Part of a small language model's weights.
Training: a variant of Adam for these matrices, 9975 steps.
Each number is 500 + 25 x the weight over the matrix's rms, rounded and kept within 0 to 999. Layers, rows and columns count from 0. Numbers have three digits each.

# up: layer 3 MLP up, 1024x256, rms 0.0896, rows 173-272, columns 128-191
# down: layer 3 MLP down (transposed), 1024x256, rms 0.0853, rows 173-272, columns 128-191
up173:455555522467521533506520463487464461513484553521494518473487478441515510474496543524489514529493536517521463481488533517485461489506500489478534493519537491498565465469533550493485522493526525
down173:478562496482477500500522541487492485453504464503516489478509474512519546474509560511509549455453582518502513534505542533496518474519473509492532545493535487490506494496500492495480480476522529
up174:486568509520498519532514457454518474509501498491479527469452494502538470496496475542527486495472538520522504511556478510522502450505547466509519516502500475495547515519483512510503462495473463
down174:487452494496504463437518489458462526530505522517489501558561488529503497474500553484508490481517483481510480484516482465533518482489531485534504486494503499491462501536472454553493539490492512
up175:495510492493501504510497492497498505502507501490501510489502505485507492497507491508499495497500504496505503506504508504503496494494502492497498508498518507492508498493496506505501500495508495
down175:508506503502502503501492508505501504504495509506498497495485506510503501495508503493506502497502495496494506506505490495502501500496503501500487500499500500506500495501506500495500499493496508
up176:579534485501462521521540527479449503500527527564541492475494470499498499482488427489496500505485518508497510463483524482474491468481543548464530508514518519457499526494502514518548456480490494
down176:508520547514512561516512511552532534503530530498501555469474453535504545473499505512475502553472491499473510515407507524485509521484543496474497457511508540511519496510496531519513484482507545
up177:518487453496463536495492495515568554479488525475503481501505517514546510478509451494493503515483486434514551470508488513460469468545533484476563510496487502494557504453480545534492478510554478
down177:498511538517518482486572468448506523487463499485523490452533423493507511532542519481518529542556456515486459544530505538462493534521525533534474507490509456531508469508465415536535516488473498
up178:472494491494537479522522503467526504449492451437480539497465456481532456524431530508519523511513536490495555499474520520581505518490470497461489524535482500480521454467493535488504502536496520
down178:515484483494482527481494472478532495541502493489490501522502453494510497527448538483502524511528546503515521517457491496528537445516487488489491489489514471497512499510470497490516490553461542
up179:521535525557570481507510539472516500465529502495475529460520447528492515551442487516537498530522517533560486470492466557504482478532440512483520495476489543469522531497507529518472526518529464
down179:471528459486535459537528514494518497445508495505464506520517495470519523505514492531502404534533535475513500479487481512510471517530464534501498475549494531498526506485497495533436429529450530
up180:534476512502487524498462498521516505503500501501495518514523495468526504452526467517490495556474514540471513495542514520494507490469489509511509487521489492472504471450459506503505476506486496
down180:460515506522513483500524449491488508500491509457520523523488504520454494516495496474534515468530483489536494520531500480546489480510530505489460498499451517496499490511519445496467528487469532
up181:475521480549504533578456472472548512528527462514538505488512476502484440512508490543538512528500495496511514496500464515497514455463503462489508501524445514456479488488481540454482451517550479
down181:491560480531468513495517497490498495485567462506472547515534480483466509516530486509541527480471501509470491472479434522508531567528501492490504480426490487522453515534469512486532540524512500
up182:491513512570533494482498487521449525517526513537474541537505463432517513523497490534495499470542510544493532476565489490470486467522494521473514522515501500529508501478519506527444504493476498
down182:528509517574520486506492449460529485490533479521469484487476507547506520448547527477561482486550472517501498507485500507520531497523497479507497462537493479513481525481539531537476519497497501
up183:499498489536565511499515443518497476491483521465483497474515476498505503489504451497484486491516496531477505543536507499499512505512471515510514471419521499559530514518564499555467473488520507
down183:508484525485496466548515512513488524511489478536518485530464524520527488476485497505547494495509480513523492499527471492501495503486502551519559538499503505474483533509532480476514516503484493
up184:541531481504502504503508522502506465524490494451534569452545552474481490525499534497515494508474511425463526517492508509551482504462491460503478525485476522493494515480539543500465525503506472
down184:471452516510514562489513489519509431488505535553466521456537494531492501512505527493482478522462494436520527519524498464492533502489508487507499485478478503518508500504537468443443489512466482
up185:498504493498502504503499499501500505503504501495504506498498497497507503500496493505497499499502503501503503502506503502508497495495499501494504501497501504501504499498498504497498495500507495
down185:496501502504500504495506497501500503501494497500495493505502503502502497499504503500503498496498499500501501497505503500496499499499500503497497499499501500501501499497500500498503491496499499
up186:498543479472541491483507542553528495509518488472527456490490480468545521540507450485487481460470560523507501489501500530516466521499492491452562504502495542458496515499462539476465499517515499
down186:505504482497520500494501530515494466498485508494485462468543470466487481547498500534479467457516489518521484455454511509525490481545492512518536497513512511494441534527489470491503501506468534
up187:510559495473495567481518481499501488496488493524472532489546482448558492468526506526503537467490538498517512501494528496496487466532514512500482503492521540470576523431505483508521510521519520
down187:485490526491511492486472496456545500513530508496474498539494527503512527471529544479515511570494550514499515500524498487478522538522535515490521485491443439494506498490457500529466492511507503
up188:500524464534526501514498504549541460533524531462493508468495481507461525500486526527526492467559527511524478515495501504507515480474507481496515533454452595471515501497505553530532507485487518
down188:519496519517490492489430475536506453531516502476484552496470502512461529499493528510457523466516517530511438482449527488474529499474506490490499472533509513489516521523478530529503491532499499
up189:524512475506471466531480505474484529518529489511480492510486547523532475508486527497448540482493495505498499531515563542487492476493488438478485527433529514526502493519520499476431501495493478
down189:518522494501484491476473486469473509505509512548467461487485548508524481497513507452530553485488461515453515457539483524491518488515493442548491529450537518478479527482538483502500524485455513
up190:498526517547494513493526537516451446504484510465531510465518484495479487532497540495503480482467524467543527532553484496543491501491521541473483497484509537483556476530510520472519504535534488
down190:483476518465522440513500454502549493492459500477511506500500498481487464501489473495467514475576514525468520503472489501480495449512504486513508487506514510474464498513509461479461492539478530
up191:481472502478505513482493460486470501557531452493509518516472475477485511494449482524496473546524553472492490534501500498532498524488491428447522479513505492515486527486497507501483498534534517
down191:523468500497473525535451525533528490455453484483492470467520481517508498484533512517498494483498517518503489511515475523506494482475523547506460512514541443538507523457489480505517487528527537
up192:520521499504443565501464436496469561531576477486476536452526504497518509495551537528476490536528473547501505454522487472496405486510477490520505503474538499519508503496523508505499485522543487
down192:510491544475509515502482482493467480510515480506493525474454498554476482513505515482496506480546493558547466470503467477528525512536463562518507475482489430521490545509480513549515513546530466
up193:493477457499507513545487530506475462466494508478478470485474525512559514496519517497534408518443519457480517558518477516528522518537573543472541508458460464506516487461503474482511492515506495
down193:522513535485455505475523531520493463518517481523440517524528507484482538511535499495475472522498499508499480465492492507483548486529551436456502495503504538532525507470506543465493503469505479
up194:484466494512480537505543515523475519515479533479517549452502482506543550514467484500469492489467555483467475548528522545504483510469525511491518495471527484512499485513500541541468526489500498
down194:518516533480526484464461537504520468479484494485531512472490500516474506495484537479510527515516542485512479495476494486467526535503487539531491472531473526534496487503487485534464495537493458
up195:468541485492476488513466502512511519487494471493488473495528489483476490464511484514494444532491472499513496472502466550513503494497495447490504494527488493472523513495542511508519505498542433
down195:498477524469453534496456503531524484444464498486475498491497514514531543449436468502498408487501501533498506488509459498474522487512496442512488504484472486489505503534493492469531473500534515
up196:481518518468542481511519522491456494539534493527525501465495500519524458497507530520485495524479493522539500437488492500503476521497510489469497496511504516458493507515513521524514534499477485
down196:522484525545470483467507548541459529496521463492467498502505493509516526524506527499510506477508473478552493492454475503508468529521462485494473517519487522498500467486532496567489496459512507
up197:505476433532452518496511451535569501510525514503482580432531492519537506475469530532491504544544494488508477536523492515534442508440460518532484501435523493536529438501498511469504439503507471
down197:512478516468514499488488452463520511514505505563494500498515499547480417493516499446500541501448490467532446487486551496537524498494451488533453504425521500498496520534478463479481494455453516
up198:567459481500485513511491482492482553506478481486493427494558507517492493510534509499494543523499494536510494473523516507489494492503504519487471499516560499460510490469501485482475532487532494
down198:481396561475482492498499569430516471493537544488468460495515487541475541520517461492506534553482480456525512481512497502510496520508524483505483486525508530486457488505521557511520481495540501
up199:523502498506543455513507514535450502468482506474546485495474449483499494493532486498490478506512472494531529506502524491461513429508450511528506542489529516509516493508477492506520459497484505
down199:508497527472475513498532482512469491472483513524518504518463471512495477491496474473515517509516481498540478476495526496487496519485518473504489512450455535531539534507491470452492506503482546
up200:484507458532512462480521487467532526511507545483503509485533501491492553536467489492465501496510496486494535505508500533477496498507501475492490522438575503506525501476537477521527487518541506
down200:482467525461499524527506469494503556440487491485531535550508500536520493516477511529489540487496553487466523504534499448492511502545465479519459529441477488501491486503466456475571515534508515
up201:480479493443463526509507496471510501511495508496496488449508512443512519522481469518493465524515497522481485509511519572477493541514486472466522529528500519499497480414510535492535478494565511
down201:501530530499486558523452457511519482482499498514474458497486508490470556525515485509459479495522458459570509511553473459542499506481500479473492537525497506508537466463515508551543449484514448
up202:492465464477525460533513494539489525537490502567482446511465484520541492518511476486430454500491522507457552508487571513515484485462535498463522512503548498480496548520466535520463518519488475
down202:538476560521482503502478486440494479519488501546444491502501467585522507511538491522511480497491491498458480488484461494475526522452543519495478534478526427533460545539482503510473517554495520
up203:498552492480518415503540507523458507518499466525554523494520519479507509516526490516507512478485510534458489536510503569535503550454453452472508557508574500475493556437463520513437541530493444
down203:451516524554487484475486504485490505466455480464476463524484515490449516465522504522463467469476520543460497507533491450427494564507511493578492473509491493488504524506482474422506524522454487
up204:471564513483511460535484480514465500474487485473495541513490508533526501479485470586562476520529537479546569507486521496483505519492505522427525556497539520479505513514516485474527517491471488
down204:502538519527524540507468510488496499488465499469522503469510520469516388518459527516470532449493497496464492501538492487515498496449461523548468514521520537522461483521528480504525499507523515
up205:517483492538498455491518565497518468511499483520517510505522451495480515541517544503473511521475538502557495528495474496547490516465506514463481510469528515440512465502521533523431494458532495
down205:495424525472484450489523514511543484500494487539490519534503480498518457478480511485458511539500474523505509526530490463527538517479553545536475518448514514497500459502512491516475497462505497
up206:497525506477500490519481506492518531536539483551502523475517475507593527512463553544537515494498476465549517488494496511555473461507490489528532518462518516503520479505515488498531499489521517
down206:459540505512531525509506500520523495506529469504486516514481513505467501429489460510513532525507484539470502448479464459504506517465515514511459461479475456507509467496484464448522557504489496
up207:512545528525517451531523523450508477477500513522516527440502504539579470541505491546562493458521487503540552521492520521476497505552531447451504544509474504460512449461467484478492548501555497
down207:465540504465517489468499505460513463491529498541516530557456513539495474520526491472470520496516457498488488471450485539445525539542502532503482503492396498469480472514505518505462509509497520
up208:438513495524482491496480491491483472489530449495519530491519525478492481543507502512517473467451526477523525525543474566537495508478498489508518530487462532458522469476527528490492508502532506
down208:468485468521485482503459493497552492463493552527454459508516476523488519500466535469460533507493529531498510525441483514500499488478515501495494520517550470536498525519502511560512509527533555
up209:494499469499512479489499540487508567511531533514492526456467496474468488521487463520498530503523494524527467562500494521500493496517485497447538499561572550474541481524531467511534479493534512
down209:511479587495525486523547484523495526508500542502478488518462482459485460485501486518506499545483499514471490489475458458489541560529493509477488514564513489525460497483463483491511491530526565
up210:497505491505508503505496496501501505502502496500504496502504503499513499500501492502499497505499499502507503503503510505507495496502499491498502507494503507500502502500495509501499490499506493
down210:503499503500495496497501497496498503500497501505499496503503500499505493502499501495495499499499499501502497500505501500500496502504499502501498502504503502503498496502504504498499503500496500
up211:492615494506476472506488476580498546554467469501482559490523545475524462470500500513514487493483500487535515510499483538544493510504520481498499510453509467535512485527519505496494473532495515
down211:496526480511516522453476508536528524494479462521470511539520505567518488531520502550494466528490506483457516481494484471520497512498492531489528486453488487541516513504521439481502513526512483
up212:495523487487470522500540529496501501543510486488489499461507536505519474537480505525487475512513537504558499486542537468543469481508495478488537515515547491483501487483533514482542449510496433
down212:512515536501483513512490530519516490503474471545496520468481513481474527525552504560536518505490497482507495478556504479555513504538463526538520515482479503492484495485522476478489547509490488
up213:492525511490484449497529470533445559526513425535517532473516496460510443510481495486491504499535548466522500502483473498517486517507460458446507511479507509511502494489504521525505518510467521
down213:494574502485523473477487512537511503500486520472492470485468483474539531473495492484542544491501509460517526484440502517524517520512464498480488508491486529515543533542545502493502482547492505
up214:497451495510518522523510520505464498573526515513564519448468513452483557502505482546516465516518563562503489509487522502509466509496475449495521487450499528504484495505493508532473497518525486
down214:488474548505483556506521520476494509478511525515491524498478467490479546519500484456494525511489522513484462484475475494507538514498459570522498492529523496503490531485490460496468493527472473
up215:491500526507463509481501542483532478555520498464549522503507474443500466511505506507466492462453561491491491495509560491505463507409488489455500498514538524524480508506557513468511460519481510
down215:492534524469519450555475481490469529481455500526466468540467552524542537505498460494525545453488520488505464499503525499525494481489502454470508521493535502508518457470526500496467451526509553
up216:512502466500561490536533473535461511516500496505508529482513488475534506497512443532487496525489490470462520476504480503492486532489516454465498495472475493521510452518514518425489529515494493
down216:489506513501501514520482539488486500489468528516477517477493489511516512467502512495501543528455498536523487446485450409511489525485516515522481517509460495470478479504456523517495486505480514
up217:498498492498502500507504496498494506505504497493505504491496500493504496500504499510494486504506502505503501500500496504508492496495498493492500514496508504499511500493501506506502497490498496
down217:499500497500491504500506505491503497503494500504497501504501497498504500497500506496496499505496496503502502495496503499503506499502499510504495494499498498502503489505505500504496499495500497
up218:525522472489460549523469512472519530546479526457530515469521513480572492500507516543474494486529487511539522507504492497499508479505468537496497628525493538482504475449466493447496542497494506
down218:519502525489498509529433472461536486500520481503502488490446509528490463508472482492477512496538518485527512530526501475475523452524489519503497502513509460514487543503469497479475446513497517
up219:434534451499489523467464474499502548528532519560475489505490481501501528511520462528497447528497519546499496514531501518478472492472508500496521515499497469515606486528474530484503448517470470
down219:443508545516539513523542496526505488444440501537520549495481486523484485522512490499497518477495505502495490488558497483428525548472495509536473488483516467467493550520437496527484495541482534
up220:418515501520493498555484505492496468536470530462466492513508497498513579515514457513501492500502462502511511504484475553530503501470491473518456528434483501474486468505534549470512448472499477
down220:530517494524508486514521495529467472530507495510558461512503553482519571529539511473534505505478501462562489509473513478463498524499458484483556542543461491485533508477510499497478473501528497
up221:453545505505464537458470551496486490508508541512472475510482491511551487498439524514511462503466485469544498473490522558523435468475520466459501527525479483483484487492535511500502526524511462
down221:550516473518490438474489474545503488504523467572519454508418476503480524548471507533483480516504455511484489476498456488456459469499553478478501528585481493489513479490525484447495503510511464
up222:510491460491476488543513469495500464518504497496531512528524480475498479470510502484476492493530530469525455476522496532508448523472498503461526499476492505495558463441515544469438499483514497
down222:479486498531479543487531454478500506503506513541475505497504487533522466496499489495507485508471482474485474514555507455475526489533501517501468507489505501594491476444505480517497436473438511
up223:520499469500540500509524550474509489480532537512487473537543481489477539493460486470481483502535528506499541472494499527484478456474489487464487505504533485490493517498511530525467507500520509
down223:513490527497469482499508505511508498529486526544473464481472507528555503503499474525508451511503469504524504488527510454464518525490507485537479515509523485510497513456517456516480501485514551
up224:502511493507505498505502500499491508503505500495509497494508501492516500491504500515493491499497506506512503504509508507500484494497495486491509516492508499496511488486498520506491498499502498
down224:493497507488497497498504503498506497498491487500493491512499506503510496502500504496492511499515494493506496497501502494495494495504506499492505500514498498490499500496497497497497504509493510
up225:504505517520537503531542494487525515532513427502525520447526502487502454520527530533481468531500511494490563488513517482497484489463502489483505514501478519530493520493449515481479482481516485
down225:494507482521484536507498481519574494516508491534436467536529499508512499544502504517486436491497503531515525479502477492523510532505519525462508516546467537542490523581501502457474497527509479
up226:490505487500498507506503502504495500500511497505506508500486494489504501500496493523503484507502500510505499509506494512501489494506494504494501520489508495496511496493493514507506492492512499
down226:516504500494511499497490516487506502508506500507514509499508500511513512493504504490489491491510503502489514487494491500502501482498508495516495499494517510497495507504503499491497507504502492
up227:435493484521477506498495541457499513545505524516509569507503467491492491538508465501463516548492519543502476541546514522512422506480521530481543504484493508451554492439491579493490478515542493
down227:514539505482494492460466485495511519486486491482498464503532529505485510495514536526473499518439461506479470511521485492552492501440521506532511482539483492499473574485511493490480501525526541
up228:498548491507496497540464496472506453478511488495470458496461481496485501503481509513498501482528469480500498502503492494507517501480449484456511543533476554502519540415491490481478459518490508
down228:529519500533451535470504525510498477503518490511496551510501524518494516514514482489495504485513539509543444427490480518471489485479541473525503486438473487488477525499505518507585511482477473
up229:494509489502500498508494499504503508499506502497503503500503499495506497502500497507504496503501501503512501496501500503505488502500497497496496508497503502494513494493503502503495496502504497
down229:499504501497504503506498500501498498496500502501506496494499499505503500497503505502501494505499503493500500501499501497501504502502497500505503504494498501503499494505501498500497503500497502
up230:498508494508499515519497508506498500500514498492494508488498494497505503517494493516502481508502496500510502510503500517504501492496494500495499518502504507501511497484505522505498490494509488
down230:501509495489502489495503514494514495499489498496488508502501502506494504498487489506503496505505495503499494507509501511506502497501488495492495505508497508486479514501495492498504492503505498
up231:470502467531542501498565500467550530544531510507480451525536513493569466455494472501476514457494511550506546515533522486548526455510514478510523507446494533491492493502488536543470496472535433
down231:424526497460527495507526514482536482474472488508466521574537505487523507479486472515471535455494483468521513489495503438452517484545503537527484472520482517535572513568491482539488568485480466
up232:500499496509509497510492494499493506505510498508500504491500497491499497506501495508496496501503497503505502501501504506510491494501491500498504509499500505502507498495492513496507495506504488
down232:495511496502495498502497507499495495499506498494497495496495498505505504494503491496498498503510503499499501494503498501501501497502501502503495497503500492506499505497498503499490493504505500
up233:447494505499472541491498500495464476504505492517520495531463483507473476534505471492557493480492500465546545477501507540514480496486469480478516493449516512528493432511534511468478498499489467
down233:490521511517483525512509494486535461506496484521496528548416520500444519462491544486506509515514522539485515460483488510491484525525495477523491526528491498518485454477498460451519488489452483
up234:470511508486523506526482530530508508481469507477480471483538473500533494528465494543515507526480510461514534465563498490486508523470405470462497511467482467528510469459486543551502491512506495
down234:520491525572517514443493531525474535561503496463477495537512464518516577517506488454505508484483492574483539495505474487477484499537532481542477499509449478439491512510505490490505510514552541
up235:471497482515513503525473481422510495475533499458538493483541498510514427545495456504523468529536497500510484502506459532488462531517487468494504488501477536464508480482503504495503472510478467
down235:506451551506465454524459466549530499485488503494474532499487441507531553464489529473484475470505514476536480515496522482483479514510498509534491491484459528526539493488483519505507493529493484
up236:499533464508513466517500486473489497550507501451477492494534538479480493515487510504498450454481535564574491554536533503525529489546529466438537507505501536512517541522511511494482481506547512
down236:454529519504507504495550506435493543505506498509490485528545518490486465515503515448465511494482551503485486497530452459442511515536526509469505469498438499499496481539488446474404495485527547
up237:528493481488506495521463534527470506523572446494529496429537519488504518551521509488503497511480450550545547501537529524483485498531499479502498504512459507463521523508490491504537481505482464
down237:467520524488513504496480503499507474465489520547524489495490516505456521498563464512458494476461538543509492434501483530499544523477462507486461469521499505465516497484468505494427476482491510
up238:504502468554511501494459496509481482526479476521513507518461479540543488515443517494501494549501524521545541499491515478534519442509505513450490503463464575520525489495482524459499480490478483
down238:522552559510515524516521478548511526490510514511464516462491499479499494461439499545491533483482503502462494564512469534489511486472497493521460494489479478515517487490488463517526502498519552
up239:502488494518474473542453506478493438576494471468522508504444496493521508510469519525526504539511537477513496531462510550486504511470498502523527490522483532533490515455475519506483467546510490
down239:462497519471493545499567437500496511521522519469526492483461500518514510508498527463498521500533536496493450487544536483513528512490483532502482541479512474517496517508507490515455528521507443
up240:488509464488511493512495482475495494547501460486465521497511464461492478517461464500474511564535463514486509523505525526492472499507504457528509510491504473525505485484452555511519500491540474
down240:509538504501488478520549474476459486510495490474496482481477489483516501511483502500521505507485464499489484535473501483516546476506522505506521526482509480513477509527508503511493468489509450
up241:499483503511487513521519464503497499495486486464526485512506500493542485482509494506515515516523527536506519493485474486492503497478500468503496503488489499487531512471476493528512502485527486
down241:472552498516480495488509501498500477509494501511504503502495523500507479482503510514532506479494492504506499506502494480499507524481517503500493463507477498473501502502520500532479505501478510
up242:495506497507508500508498493496501507505507493503507502496499502494509499505498496505493494509504503512503510509510504510499498496496493500498503519494506503501502497497489509496492496504503495
down242:496498501494497493506509504503501498494499498496499497504495502505506503499504495494503490503498500499504502502507499497488504498499497503500500499500505499508497492501498495502509493492503500
up243:500488506549465518526491536549508498482481509510540479513493500494544487531532493502509442533457495448494496490499512517557504494458448463499535557514521544510570468510503515487434459457519510
down243:504480516507471525517456500497481540494472527530521511480470459480475510535490496524449491504497480488511494483454494467525527481489518466513474495512575539486497513541453456527498473501544522
up244:506568492564472487506499537515507506478485463557515500433502456465542487528444538514509449530525477516497532487466497525467457479468499491484509516487533554434595431496515506494505505457535484
down244:512497475506476489522516504489546506533491491540497490491472504478482517504463530490511526533515486510539515446486515466435464543469489532529485483489513505477480453519512486518500517464498508
up245:441526500531519496517488515519470515468522544508531504532522485498524530592557499492520504537499479499493493512480523490500513511530506494484489504467492510453540502496507482474469518523526489
down245:516496522541454543473537496486508495483558505485525454526458453483491530547505528466480503535470481510503521493535491443486496517511469385471532467495479499518516500473515518454442512474491510
up246:457537508480526488532516499542492481476532488477496504495485513487486494492526504514478522527494524471487479516495535471522489496503507470498525503458511569461507494495496505528519500508480510
down246:523526496491494483469459493490474505505499531529502545490465471532508547466482556469495522490484500512448512487480528513459512537514466511490481484479512488517477442506499445505469518571518527
up247:486503477504506478524476506505473517502529497485500512498509495490506488500505514515501483505500487507506517529509515524514486499495507483499496526499523502491500500478516520499488495482512497
down247:500513516509502487484518500498496506508484500478512487481490514497486490509501479494479515527471513490512488501502507505497494513509499476507496487505497519504472494503483490503476519502494489
up248:497468486467499491519467489493473517511514532471504520470512474491483524514480516520540519488560476469515569507495493495529465514523510474454527564500516539510542498514482537471502492489517460
down248:474447485509547481504475543509535490504465544475455527510453529590525521470533507539452547495551490506512477565428502514535456463472549503466541511529582487463552514475512474492469479529520462
up249:515486497526524486505469527520475514526521464474487506524506537517494501541525542498511462547447516554530499471496495513494478485531516496487548505478494522485524509471460509501539478501525443
down249:474459471517541495560480533486525501515508472484459459530487511581550535547543508467501497509479483521510519506499496469485480552476529504496509510441512453495514501494481530524495429490446470
up250:509517509531475483501515475530479501459484464458493514461479500524521501507487483507511436484507523476518542532490498540561479523528459468474515516530500507521533478494481511485471458496498519
down250:488459509512458495479512485518509445489473490506454552537517475512525519546523481512512472499526559505499563495519497491493516464559469492533472481521528505537520487511516509453458471479469478
up251:483510484470556572521469534475510470497516503483480477511484482502502490479511493518460498494466481539498542475538482520506512500501487467512560496484494521536529503509489526543486517535508504
down251:504506541509488540525528497480489547485468503510482477500504467477475543498541500482515500478539491525534470521534502444499516545548463541533499469508478520515482451517518444578525553508419501
up252:502478434474501490505489518529505537577512515462503465508435534497505512470535487490478459545521507562484466467499508530521486474487521535492517506483550533502517502507495514518529487460476496
down252:556487470467489496540483513505488523501503449465508517532482523521521513465473536483508470531512497551473473448454491527488517470504508512509481511471505517500539480509504486503496518519473500
up253:443495503517519480517464501542511479505465515480513483525456492462527507495506540546467459471460505487498455543521489510520499520483493519490491505473477534497532484511475565463533506508502455
down253:457503500483480515502447458473505498500519540517489492485481479511511514492547533523524498505500480487505485497495478509505530503496517478486540536521522515523557534516533534543541507511445466
up254:495546479574487503550520514520485491517533450497557479478476529495502572472520497523496490516525518530472520488508564481533480538519519472461484488518456542474493490522489474505522499532492458
down254:493521512491479509531545510471511502481514543472476533480451466549536551500535490475548462504481534495452533553509473460514479474489499516520545476502479436524510487512494537479519536500430500
up255:496511485500504502502493497504495507503502499495507498499506496491498501503495496505501498498498503509502500502499500508498499499499504497499503511497505504502504500495500512501494500499499497
down255:504501500504506498491502502501502512505504501503501503500495500496501495505502502499498495498499493496497500496497501501501499500493498501502500501496497498498505495499503499501501502497497499
up256:507513481484554470503490477513504486477535534517532517499494519469519512494518541513562500533513510519501490536496502480503525471527505519478540499502528480487531519515491529511466520506484505
down256:483502512513507519511478480508495527520486441465549448464478511501477484496509521515507532474480521493502508488493538482577493521493525521509480501522502488484483474487441472520486496520506523
up257:499505494499502500502501502497504499501506500493508499499498502497501496501503498502497496509497507501504505502506502504499495497497493495499506505498505505504507500498498507499503501501500494
down257:501500500496500501498499498492500505503500496499502500503503497503504497501502498499502503503500501499500494496497505502498501500501500495500502497504501498498498497497502501495502497506502501
up258:471512474474519470507461503476500491462508524490489497513496494510484513491442537523477481515500477456512529528466553550455461491487505508425490493491502534477504501471491522481515480512504531
down258:496467506509511463481523454500499505522500539529502467492474538487538498518528456531515426494521522470518544479531459511554522469488531483496513446557494509492502457478520525442518495526510463
up259:498503493493515502507493495492500505499509492491501508498500504494512505510498492498508500501507495514501506498510498503499492493503494494489498507493505504500508497495499510505503490502509498
down259:492496501495505494486508497502504496506497504502502493510491505497502509493504498497508509505502492494488491497503507493495504499506494506502490502500503506503506493499505501495497493501500504
up260:443520463539468526480501538515485489542501471502567518481501476466499489500531496522518506463514506495558524512518464524544505496475512503521491522477532536503505460506553514506517540488534425
down260:462527489494519556465473509506508463536509490471488504499489496512482542467532574500484467529474506513489502500524531486479517482514507474495514468499467497454510524456476454503562449539495442
up261:498503497500502499507500497510495498501508502497507504492494494495502493507501500507501489510502507511507506506501500506501490504494493501494505504495505510498507495491492503495502488503503490
down261:496502501496500501497503497493503499503489496498505502504498494509500496500504504494500502508494498499493496510508500503500497501504497502498501498494501500496502498507503502496503504500499503
up262:494506492507502502510500504497500502508503489498510497495501499499504502496497497509499498512511507500503505503503500503500491496499494496498504511488499505494506496494499513500494501496500495
down262:495499500494505503502499500505502507495500502500504494501501499500505503499496498493494505501501497498492499498505498501497501496500502503504501494497501500502500506502498492500500503500500501
up263:488496496465457490495530522505479472506492524460528462420540472481530455457528501508471465497457531484505516557521509529532496485484480504505469511508480515491506494501550534515520525490554481
down263:526483506533519463454495494500517483464484475468515467515471501513457491505480503478449495535490490522486505513485466496496512501482499543469524475452472507518469459512482517488500487531496518
up264:503512488494504508525498489503496485508512486493518503493498493485510487509500505511490484512512509513507522502509514516507485481511498484507509523487505514481517498478502511503489499493513484
down264:504504501501495511508494492505494511490523516516505496504502503491502507493498488518513487502502511487504495485506491512492495500501511507498507507492497497501515488507520499500498494509505492
up265:446536503460451505522511461462463504513506468478494501480478477508494532483498524524428503535501552510498474452520521517499448530524519447522499491434469449482523499525504518468472514514549491
down265:454485538414509493488514499452480475517540506525480529523473483478516513501468478472443483512498541554412480475491494525477542553532504509540444459529532499505481525505502522532508503474501467
up266:512500462490526509547505530553452500500511440465540492524485496488504482518508510483512517502478516550479544511500493520513470459507506483477484514480481518508473510499438484468521490505468460
down266:491482483497468484502550488516518503441493499509497483470523484517521523510489551496473488498489466481479473495533466534468503518467520577483513478486478503500507495485455448484486479470485512
up267:493481440483510481516508540483516518500487504481525510499500523519476466528518477487468490494484507547496532505503515459549519434452451519493470539477508563537490551512494512559537480498522479
down267:494502481496480522454462491523513497478512509514561472518524541559495508504509499454463494486492430565513479504487435507514538483462487502494490524459528488482446553510463489543469508484528483
up268:518547536460499518514544495523501578508554513531498487476524464486481531491477526479516502494542512475468495497477505477525474485464507530435508524488504499549499496525535514488495477504505499
down268:515522472501456454439471474524477455488424488490492478505512498495509529487459499523534483481474443492489529547456530529521493513503483487543483511490483510501488522529500547506521500528536440
up269:510532480459521490536519490542490506493523472486491505478527550494512497493483479523508505484484483501463571482495541520476478504478450511444473549494546512484502468429474543476461494479512499
down269:482476493515490466494453538528497438515522497481458481516505518515519534470484515528499460475501532502505504454496484524505512532498507485511502559535512500476506477493524490461484493499455447
up270:467567473532460464499467557505504516566548522504519508428509491450471520531556439494501492462531479515502482521547457477553475460475458552471543508513535523537499509508463505523539415484492502
down270:533527528493454522566513481528490525519489522525520476465506546531479527442481487494519457497477487523451496473494417517515506454512491537466476467482521502504524519508486466503468456518525464
up271:472509472491470515501519525519511518544505479483478456487535510521565495474460506502502474489541474484517565523524513507498496517502524508505461479501504490509543538471503504518518540515465509
down271:478507486507465514445513498481512485487470457497443540509508482512480487477511527468517528546504494485507532534525492481477487543519550548499494520489510450489524559499504476471452535527456528
up272:488506477519520535487507503506512512492491502490473562470469465485485532552514531522457482513517471496487520545510508504502500501540518504488525510473548509467528520525511485524517548505497482
down272:498512479512502498444525455509535558477493530508520481519433547519471483533538515482475510510471485471519520500522487467470491550542514502468480456466490523486478566601503448567499504516494519